Each number is 128 + 24 x the weight over its row's rms, rounded and kept within 0 to 255. Layers, rows and columns count from 0. Numbers have three digits each. The size before them is the row's rms in percent of the matrix's.

# o: layer 9 attention output (transposed), 192x192, rms 0.1, rows 112-127, columns 0-95
# v: layer 9 attention value, 192x192, rms 0.0753, rows 113-127, columns 0-95
# q: layer 9 attention query, 192x192, rms 0.0603, rows 128-144, columns 0-95
# k: layer 9 attention key, 192x192, rms 0.0611, rows 128-143, columns 0-95
o112 077:142109164164145137106091090155074143161123113149087122155104153144111125116133169078100096157156133144156108146105086152133106140133121120117121163133126144146138118112131108109118170131174130133132071124123131152155132098148181087145172152123112129167132164112133124102117123122138109117
v113 076:091118109084155151158106135098132122134103104117124136135138122152071188080136161126096102118116143168154131073165151142130159128095136096123118143156165137089160128139148130100113138128091172108085157116146114138117112137110145151161140124091156151108164137135111124115144098146129096129
o113 075:132164124138125099132099093144127147121130114137091092138142145068141153098173097110138105135117155103124113135127135108109131114136137155139129117090117134154121164133105107138125186115109138133115125157129119162126140084107118096088133141145143144097025146123174098120140100132139123114
v114 067:121145130140106158095096152144146101099157117110149170120164121108132086140113143103130139103110127098110123138172068144172134154133146105127147132115122131123115098174099146178077147093166128141171116123141122106115159138131171107172133103137115152118133078180136147086087076117142084132
o114 068:109123119136084125174103188097133119112170141101105124140125137125120144152144111171169129136118116126097124107113128099116174100134095111113113134136120106146110106149181103141101103175136106136110148166112166152103175157182124116121110116139175123156128160138155147132094159088087128122
v115 079:110146151107098128178171143129162146144115140138090157134134116075160173092137106140143140163115137115093119130131142107142126132105125168157111096166104130140140137123099140155108084089131130107087116100129102135105146130121132118114141170090103124150144129135100186093104112111133150165
o115 080:153116132154099103165137136137135112084137167131125091079165094172139155111130105120132117103147123146125151180136153116125149138102107138125095139099099082170097174166183153121090146139113132094147085086113144144126143143157126084105120109120114123135212115119104118159087177118135129156
v116 073:123149113168122139111144142125114096141133152111138084152129121185048125138110136159154127196101110135177120114079140098109138085145118173125134164156108128134158157124107158177061133124142131125124102130127156099097143150176108160150133109114124115128115141144101121124187132139157161121
o116 071:151168138145116101074133147131149137149102164071121157149124135069111120101121122122141111102116125147097103123133139141131116092125178132149192132112108133110122114171127129145132123125099152129126165148159135149113140111126146133135146137121105169169146165114101142070126134128135140120
v117 077:098122106119134104108096164165126129138099142093128102096114141121148174155109111097133123101147138183144124148163098152138088144130084125133135106190143121163130127128167145124105136109124105089132154140101116105139120086133136098132146114131152118146081129127125123141118128145064121085
o117 078:118118130116094125156154162094160109111177099133156143102127147138128138141123093117127144147073112124137119139154103114121112173103145150157098114116138099083115101118140077108117167131120132107169121149143148127138151109102116122138136148106187126126105106117122133121197143068161117102
v118 074:164114144100133079113134120111147122112129107141168111118111099114099087073117119110139141123099125145150119118104108106140163157122125088166165183151122119135152097129122139100111101145111122132127150116171148117102185143112137112137138133152087141128132150146122123104177124122154105123
o118 074:096142103151098102125167092145155118160112153100134143139124086128137158155105088139132117085103121111140127180137129140121185128139129126148120122101128116116123091115132104102177130107100130130125185098118149134102095118144087156096111127128128153117225135143167145151129132103110163189
v119 076:109159181118140131109166119142121116172106131160097119114141145127154137110129178097134142102136114134093171133091121164153139098115119139133128121132128162115127115109137102091101149157143176097155099129148111099094123138111133148185122063141143115102158132172096148119155123113105116151
o119 081:080133152111156123142092144126103138160133085098144122174111123164152114132127101159113136095106128131134143126113130133147126134147173136117196092136111096159097094117122113175141132158155104137070140101121149117130115103086153109164103126110135107120140173138135112151164136128144109127
v120 069:118125110158108141133138128131158124137167103122108117099074112092118148092138144145101131115112134140087091139132166120113139116125123104079127144123128133147172095125158174115124147160087156149128129162130101145133125115106121118130119117118138146114157129111164123119126134150138121104
o120 071:103146135109146124161153142124072160144134096152131153115136152108154101101146098103152131104107067115109133143123163157121119110094179163120143149148136144113126065137138153095121124131123111155129132109093169120112101119107096164139149107158139147150172107072142124155138086154110131128
v121 077:152116137166129137160118158144113115133103131147176113115166145129107115094098128133152136097146132134139124146060141156123096149143169113129092130065133133146097160110164101165146161113133136121117150161131118072168124128117106118125150134122122107151157128168155060132097122171114102145
o121 078:129150118102133124086119147127100173123153128115136122111132118123133101135107188114098151161103170142091149121092134122108131091174145129180154108158134121131136108132099122116106123161147152146154094138153122113167116126135141150120073117088144121108048160128134171119100122116154125130
v122 076:131142125135109152153123142133130085128110056106125145108105095111108113120136115108099142093138128105108138158112123110145152129142126125102119139101169137152132123154108155117110120180118134148100132118125193137147156105095152102124123156098136109142174092145108114084127099159128141156
o122 078:159109148155133131126093164090102139125120125150127123119155136121129141094138112103107127133154086181168147112124122129155132110133097126119153139161104105109126113117174132112165134092093119136142113112097157131108143073099093072112136058119111173148135180125158159145130087119119156118
v123 068:152188112131088121103109091114139178159139125117117155107143108122099132102116101120174140147135112158135123124152125144134063110155106086125161125099092135114127157120139149135159155119086160108150105107102161182119125115126135102105150137118090101164102083111155175128133123114088198120
o123 070:132129147140132079142127121108072113135156135120075172111120126176133132147124068139109130144141077139125122136149131106118106109183123158118143115137149108124143167159129144143143117147120127111119121120127115120124111128103158158121126129164095135139172125111080153130133126165132158151
v124 079:105155167136093132108073140132157113110148104102156157124121150143080113142158103057114098134093136113169174148136127134110104148111115118109123123149105143150160169113160150098137080099106142140154121072148146112169143117151128159131171131139145110129143098167142132112128117128115093150
o124 078:132138158116123120120116128168096180148132113100100102133103158140102135153096088132131115146071139132092125109113144124145122167131144102125170114108131124130147138070124147087115176128164140147136097113126132166114124097128182143135140160061114136128187147122148156130118142111111144137
v125 070:095160108077158121111111124126111089195147138152139117141185149132137169148114164101090095120159108152129122124121142153109123095113108127166133128117081144095134095142137143087117103121155157133156117095127057133130114124149134142138153142107111089150142138164140088126137137122095140103
o125 073:146115143137112128150120089098112120118126113081105132176124147132130129109137143090130154132136105152119149134066148125100133151107154112135139177118098139145130131164110139166094130154117139142162096113169161150156162078124140133106107164122141146134200158161127094114166093139153104134
v126 078:135132121139132113142142156171096121128123100184139175128150135145091102169096120153145107152130124129128117167151156113137084107132138128176150163147127166087134172104067123149105161132099128106118126078146125137155159095115114123078113136157147128169141134103097160131100114135174093146
o126 077:151137130132141132091117103141138117092113100116136123113185112119118132150128084179090108130132164170107147134156143134131145116121141095129108148113110137084129135108145123154161118130135168101115097111155146097131116165174154128145109129081085140140103101146113139128110144113133173106
v127 073:105124167134147148126088161129110130119136145094137099137104103106070108166148148131080145126120092125108094148139100166141149145094118117116093098143125105130126152150111140148127138157133123116101124140143137101140102106132129128151130151167127167149133097129122125117076117143103145069
o127 078:131085119116149160132119163155129143096086086112166104124128135116127104182152116107150153096183092117138147124114131157081111105100153067115098153125118149125129158147119124132107168142129083137152112103146130135114106113147102121116145134138118145087140143116153121109155125119076152119
q128 095:109140156143141127110142113144112131086088130126101141125138130139060114147105092125137182145101114137117113135129127144134128143088157095096157128137104144105091112096097153128090138140152131127128103095149115106104117129129088134137163179124140176125111114075101118114114117185098041171
k128 082:121107109123107113145137114107154131130127130085148114068102130148119111115113166147210089167153123102127132131138099138137118123131105132110131130138142162101078142114153132149110138138103138154117140104110116142124124161102109189086106143135145138131182117123106139157141121134122119118
q129 079:156100113137129113124147106144119138116122111110132138111123127134134149107142151155155096139139105142123133128150103102129145118149078158116120105120147156145148169152162112122132157125151152121089128163091104086154162152131182129127112120085085152131176128153135127141138144068101179143
k129 079:096118128117147135081129126119123136105114101117093122130116113132155089152093144126157132112116113094130154128088134155112110150128115157136102156149139153160159105122153153119054114176094174079088121143114137118113132129096089096155135111090137143123121117141226076124130133117099126147
q130 093:190155088106087125160135132130100145104155070083083149098094149099099141145145117109123106100156140153123104123147194160144103172135102156141133151121108117149141159117141079090100098128149103139127110143104119170129140115147185144129122110160139154127158121135189148099153086088114134109
k130 092:132161139130100170115136125146127138144141164132137076126126076144120125124132125110139153136130096160104131092113156144129075085112116127090150123171099109159142111146170153204156155120076086156146094110096101094147143109159143115151123113124148157146150134099137093135144124133158127146
q131 124:099096133123122105133147095174189118154120143161148083125146094117147148133119134112145136124098135125128116118151101140134093125108143100114142135162105123150138130112097128151155153112101106117112134133120127106119124144172133115125159123166135080132218130166108130154139126112145096131
k131 084:133142166119164155104145113093158129153165121147129106172124122116147125149120185086097147108116114082159114089095093133176125099108126111108085119159143139131143119089164118148152129121120112134140132110128135099146125131125124131115131118127138163119179141132136129117144122166162142100
q132 101:108117131121138154081132138123125131141138137120117125148136155143130137122081166168099161095126104137132193153130117159105160108135153101094123123137154138121181119135073136136158146151128148117109083126157071139141149149164102135125178122139145144093065163130121135121128138140117148165
k132 094:103152133130133136129085104117161149147180100185110158154080121148149138187116178135140115132094142112166098097118104184136162124151127107111080127126122138116143104137121108111163107121128128108143165110173125077116163132094131143120165129124094108105107160135090131088106129120127110103
q133 099:121121104120150145109116139137106178113144159151151111157140126112131113144149116127134163142117123115094105144091122157143180116111093110127147105150135105147123117117139121124140128138154151101098139109111152167160159123122125160152115132109163155161130093124119111144113081161103157138
k133 098:095126136153140135096131140156150134150173126120163113107177141112149129106092117130161147155143136137184113144129119151159149159154119139123106081102081126145114119113153115093158117149127152141103093132113117099106139126158140136121076140147130168151158154135124104117117127138158126114
q134 103:161141105139129136121168130165102127133148156151096156128119164166144083161118107106129157136126106110122132124112157155131131144136139188133111104127132119122118128155107124123217149134125120095136069142150089156132162161088122091151146147118094127102067117136149102128138118107136118186
k134 097:118147116114160160093152153120168109117145117153112107132138124165111129112148112112119104134128126123117151137086118114090130119127149119090140111171133112124160106115113116143120118153091131125131126144114064120120167166165112113124164127099112112140162115125104165085177139128125180109
q135 106:133145120117089138148115107128161120125127136191143114127133125118159143122141109086145138148104111104122174119118163136149129152101137083137152162133134179182100158121121144126136101137125114121129112174109159135137138133119142120157149138091129097136115098123120129139104126111135130141
k135 100:103132118171137138115102181121117124116098113158129159098099099146145180100093152137145132135084127106104108165135157125149137112105175100116141138146155125165114128126110137129152139159115145102132130113122116152115096144137102157184133159123161173101137099096145129122150128134124114124
q136 095:120108138131162124117134094175080151135136125074131143095140100130140158126133135168145133135143117116105123145097153108142089158127124124125122116096113108155159139158151130050117156140177134139103135152120097139170139121127153147145146111112122152156101133175172144111146137127150183090
k136 074:119146131153163094145092145101090123164122124092144126157134160091072117119143156132107115090086149133150159111162098161148121096086137155091102173139085128161103131159156130126103126137104139097137130120141121168143083120133092153091150147167094129105114123133119111103145124129144132156
q137 093:147123136166096135140138126098146088138098137160127081145128149109160140147152115075101117099121137117168153119162107159102123132119120102174179139130123117124117109136110125164153155117138086111172143088129162120119119157116124124141082117142139067114159111050122145126130151121125087138
k137 084:155125130066137171137095122161155109158141083107124141132161073141105114100140140118173124134104111142132116147144123109154102144094137106128136093143207127116091104145162151115092167138112150181127153117158097102070122172106143134145127108091125129123181144141111155209106110099129118117
q138 100:127129144111088124105129132095165147140112130142147072161136114104127136127137073085134114110096140119173152134140133139147149107124163112166122167072119113116137106115129127138169101136132083102142136141100149095100101141135156127149124114160133115123203161126141132117128165115135123130
k138 090:120145106116126146128123125120165125115113146125118121098131173142152086117143115121182128125129116138113113150119143133106129126095154095140111078149180105173109119150148135120117148124133120117127160155108126114124105154125108164169093107120098142109195109144119141179143090092109134110
q139 075:165128086185084074175086109098103116102104131138102131155107119118147091161151095081129135109133123105101126118128138159166108182105131187205140125108114111091103132133141089120087165115113178149110169130129140131127108142129136163149063137130124124141080123117163155108138130128094133128
k139 113:140139130147154109115115134160113159120145146149122131112137135114099175142110127186125141110136152123124075140095164158119162128126121152098124118093122141110149115148113117124101081151093145116126142143151164141155099099126161131120120126150128109165032109139098157111155158138108138139
q140 085:086131168152150145115100097142125094147173101124127133138108132113101102130093175176145107146178111147132133114088141103113106113142124169095104125116086121092101110122148109129103160132156123122085165115111155114151132137102124098081158146126123120106178064125134144102095082134141145136
k140 102:104116143156123150134135135121135146112129172136109082131127165106092152097144134083167090112110173122105067122103142133168123109106124126083124137172129162138131092146181123115154105097138128149129133110125149100157092137149118126172152129114143116157163154130171116138127114148119147141
q141 100:126121166144096142138110161104131090181145116132109171101098119083133168143092109122138116132091090133100112101084115113117142105103120123125157139121141129145157103160159094145145144106137129132100131111143123127136117096137182096143132137132118152146119151162182122133164124133127133129
k141 100:172118130162136140128138111117132122125124108114098160109116119146111142097076123193139114138154145123133148149128146125141071114134119100131124162105112143103163115104100124143110147118099150099108154137148096065141119160124136138117114142116150141119177087106131145134146118110160133162
q142 098:094147118135123169092126119143114154130159152103089100101152129109093150159154091104129129169114140117101146159115129126116102149148136105155117171150180094127098099084146093088115112097080141139165151156093212137128114111098132106125149137153122151156094127149148111084152140158101130155
k142 097:091165129170125121063154160144124101123100142115126136151116142141148109140105135105134109185124120141121150128120089121073077084111127179119128124094127121181095138142119083104110198149113158097112125144134147105134128132137126141133127159148094136187155156176126138119110127159096122155
q143 103:127119136139116125130129131090115108129118122147116084075179103164155165142108107135093087135144153126137101137112129116136127133129098123148115114135146137146143107129116112155104138152133175145157137152157131119117161124081154068189169137107158101116152125128090111131144100145138073112
k143 099:135152117164129120140139145142129113110156111124103164077160162074145135103139096115116158123171144169135093144160142133153138130120116129132146138155105116160149073139140104151157177088105140120105143140145185157097152112121146128164141141148142107125050092097106109114121149121101115075
q144 102:161169098154120100172134175107115109114100138111111118112134132147118148143123103092115123110075175136115136114100177146143110145131131144109092141115111166099090111162126117117143099106152169109099159153102114154138143125152110144077172176134114118149156096136082138114180157153094148150